From a checkpoint of a small transformer trained on Wikipedia.
Training: a variant of Muon for these matrices, 210M tokens, 3202 steps.
Each number is 128 + 32 x the weight over its row's rms, rounded and kept within 0 to 255. Layers, rows and columns count from 0. Numbers have three digits each. The size before them is the row's rms in percent of the matrix's.

# layer 3 attention query, 128x160, rms 0.0733, rows 56-61,120-125, columns 0-159
097:110087151097143111147116105084066059134085095144109086166166168141126158090099115152085167088129135168038113116200123095161183144121123078132144080092174174185132100092148176148165134158135070069131154140127139103149200150080099102152141115102128164145132142139139109151093118173128167145113099143096149118111054131089127117147116134137145137135133135180177151120093120058098130148093162133112162107101153141194115173098113108203118078131152137125174159169173108160128115126174170
098:081179118123171194148149137099118138128103054136143146137155143150121127144081165114075107105172137109114170113185100150119120088123107172076122137181192135134120105109174102087109076160163152151076094141114160151126104187105074107144070131070076133099148139185136113139125151136104195066147113114145124116173127130131106076079073159149105158138147133114119098120107068099133087154191087084138127114121092141115116180133121148179097191118164106088128174162175164160129054147143140
096:130134180109164105135123097154140086150154180134170130059150098143136168156145116120138130160138118103141113095140181178171116117125160092136106197098119082165145101105139158174182088222131190108157140125091146085116141149087066183089091076142091073124111116103121138102111083106095119143109140132120171121120120064132126103138134112196133107126122182085035040107204132146114156175083144145163137151110157187131129126169146117104138099155139136148133130151105164145187131118113106
092:139134183159152171110139164148065093170124090115107138094123183096120129126158105177123121110162140119129119088163077135141112191116088077126145152145142101135110149142100113156104116071071144213164145117147142160097146154124131146088171083142165186105184143120152119089093080114138116113116131124170161091141135128144090077102086117139113115185122058114121091086083188175058086115169104067157113178133090125058113122071150059170092136099138175141146131105114106108100151083112134
101:128138139118123126123066088124129133178143146153091154089152149180156209109110124200136145107097180115095136115161149151112106120117089104156167106084087100093098092101120052144072114111079102180118100106105167151110154145134098056167090053110199070185105178101167124140182172090136139129086133090182124134076118124179095141151129136133130155139138170178153123116138087134149129172114162095134119120107190119174140145083102135175132147153163163121186092158169147129120117176139141
096:096097145086054103160120156074108064140145114135102195139128145145095132135111158040088142082158064159117148112173143154134137134121145110183120137155103098111157232174143170076087141165135144092151167121114122133172159143087162155125112135094133101109127125105123098056111195140182140094175087103109078138158153154133086137115154068148140131139127147125138156113168032136120099170139075170111085140136144117128096179144122130140159166179131155131174144122099118093141090110164139
105:177062104147171197107126110104173142119117135133121142118157091098181146174111114109049134183081144063120117145151116153125125087086142149161129122159152107098124124147143158169118130176097157139155208075100174136129147103112147146139143111142170087057144176124148139108085114168107075144024160087116144126134113098141138106043104072141101102119176147147083116076135087086128152110109110121101151103084130086177108102111134159183132109122173137162163132180153112149096098100092136
104:137138135104066100145110099127140084118167119136144134085195115119084062138129156141184117068113162097097132188112148152126143068119092144095142198147092120101134116102087140093163120124123075133159092154082159074115127118090149115119115096126112145124190140084076096109176106140115189118148131119132150137166211135097131115064175067104093142138121090020133074166124137116072120104142111124109109131090154113141187136115156161101097095138102147125086122167169143072088112163086095
100:168094139140131099121101110162114133101148108096159127072089141101130097146139077150147125104074072110170146144071122047114112194125081122105163172142086145102138077138093133168153080085153123137149067163064123109099113109141119056111117142144120155096221124119100146069128103136118135090098102176145080122135106143135133154086105113127143152131113147046093090117098169139130082148150148161115109184155129097160120129086204119124132108142093114034159094092112180110137118116069105
110:090068146088125147119097108127185120106125142089135126119169137115128119173102133156095140142112125149102103128156149097125176175085067106110142108126136101103086109175138116141122131109156125114064098127187128109130135097106140182174129140117159128174128067156070071138130153132114108109129144173154078128111107151122160196073194080143143154106178043164180092115192146157093158133141059158119137197153145120118096130160180124194072089106104142092097118071137161176143130063158134
103:115142141116114151093150072077068117118070116116060143123122118147110127032134068114130121097101137163119148107187157124145139128145156107110128130168109107182188140103122099165154152115122092113155107135148173069133133105137115102085132129092239088163160114139120105127167153127171138117087119177115180183102142098095097191161137124156102135138124182120160116161149148137107083163123162149188134131132108066088116113140156110157158126088154054150118140164100113092167060137146209
106:153111084122113055130181123125133115128151087063150153227122142096149102143107136085141138137148117117118121140127119131160198154146117101136131103178136139128049118087167116144157121114122164196121158182127085187123135131156112121093173079158131086161084097139136074123098127104107102145150205182170099148076150100131128133137116140102137171088212170163133108053092128120073100161149160112097137161136194162163125090114123141185114142128137139127160129069143184092162138148133089
# layer 3 attention key, 64x160, rms 0.0791, rows 56-60, columns 0-159
094:086177155082136170092143108105118124190140091079108137095114132132142170132144146069116128124137139110135150152000113084118153071138175151146148111152135059158141164132126142114123119106145139094100131096148090127108140079155157149109168136161155149137222136126084133134119108082145103132148108095118154093097162169069122131127178123126145131152123129101119157105096129150057120171163095130115084136137124130097159073185124117153118164106109166099102120091172023100127187120125043
096:116104091128153087133105214124155154150159166111154121099156106100104159107136084129152150123121105167119144098141117142107192162058093140128166088076147159134126166105139145172062124070071170061141156108114082138157132161146144155130147121174152215129145105108156080112102163137103137138109155198112100114110061121138103156133154144202179107113108147162099174166140163130141131125114076187123132103138156175110171120112131080174192118115111162132135063100124162177113199158129125
089:164086148139058207137148104076188140107120127151102106137150123137089106090158138130101133168183144177117140165131119193112174081118123175056198131133164145102117095139100135181169082198162125162156133137187102099160091163133160110119131118132131131132130101156128069177123134132092138061108151129144142138086079058133125091175161156141146061160155130151116077123155058114137084077124130105159111152118124060156175122125120104093170160123162173151150131153073112146140150123129125
098:158154159123146059119120136163131143114138107118172155123123096130117108116109120114177159125220159153135131143139102151130108143167123128106154105114139144194137156118142064115132129145049144087111151131172118124123068112189095116152112150172069137080079053167127132158112131093099134062105086181199149162097170140145109099185177199184122142087070103166128185134129117090110130118101141151120074064113140176159093160147103167120163119148124089088143174145098076140110147111157108
097:116156103146129181094137080068122068097161169120151125142160128120173109122111081157111101108135096128156101061088108113117126161163130103126149143094123149115116160145137127131111114154135135106190181124111121142136138144147152116103079166178128122135206129156136163102095138135140110151104125145126218173139120042162209101184114113117143099170151082117210190086107174130153142113233091174113121155110116141103083139134110151108117144127135082135149196129120149132122142171068061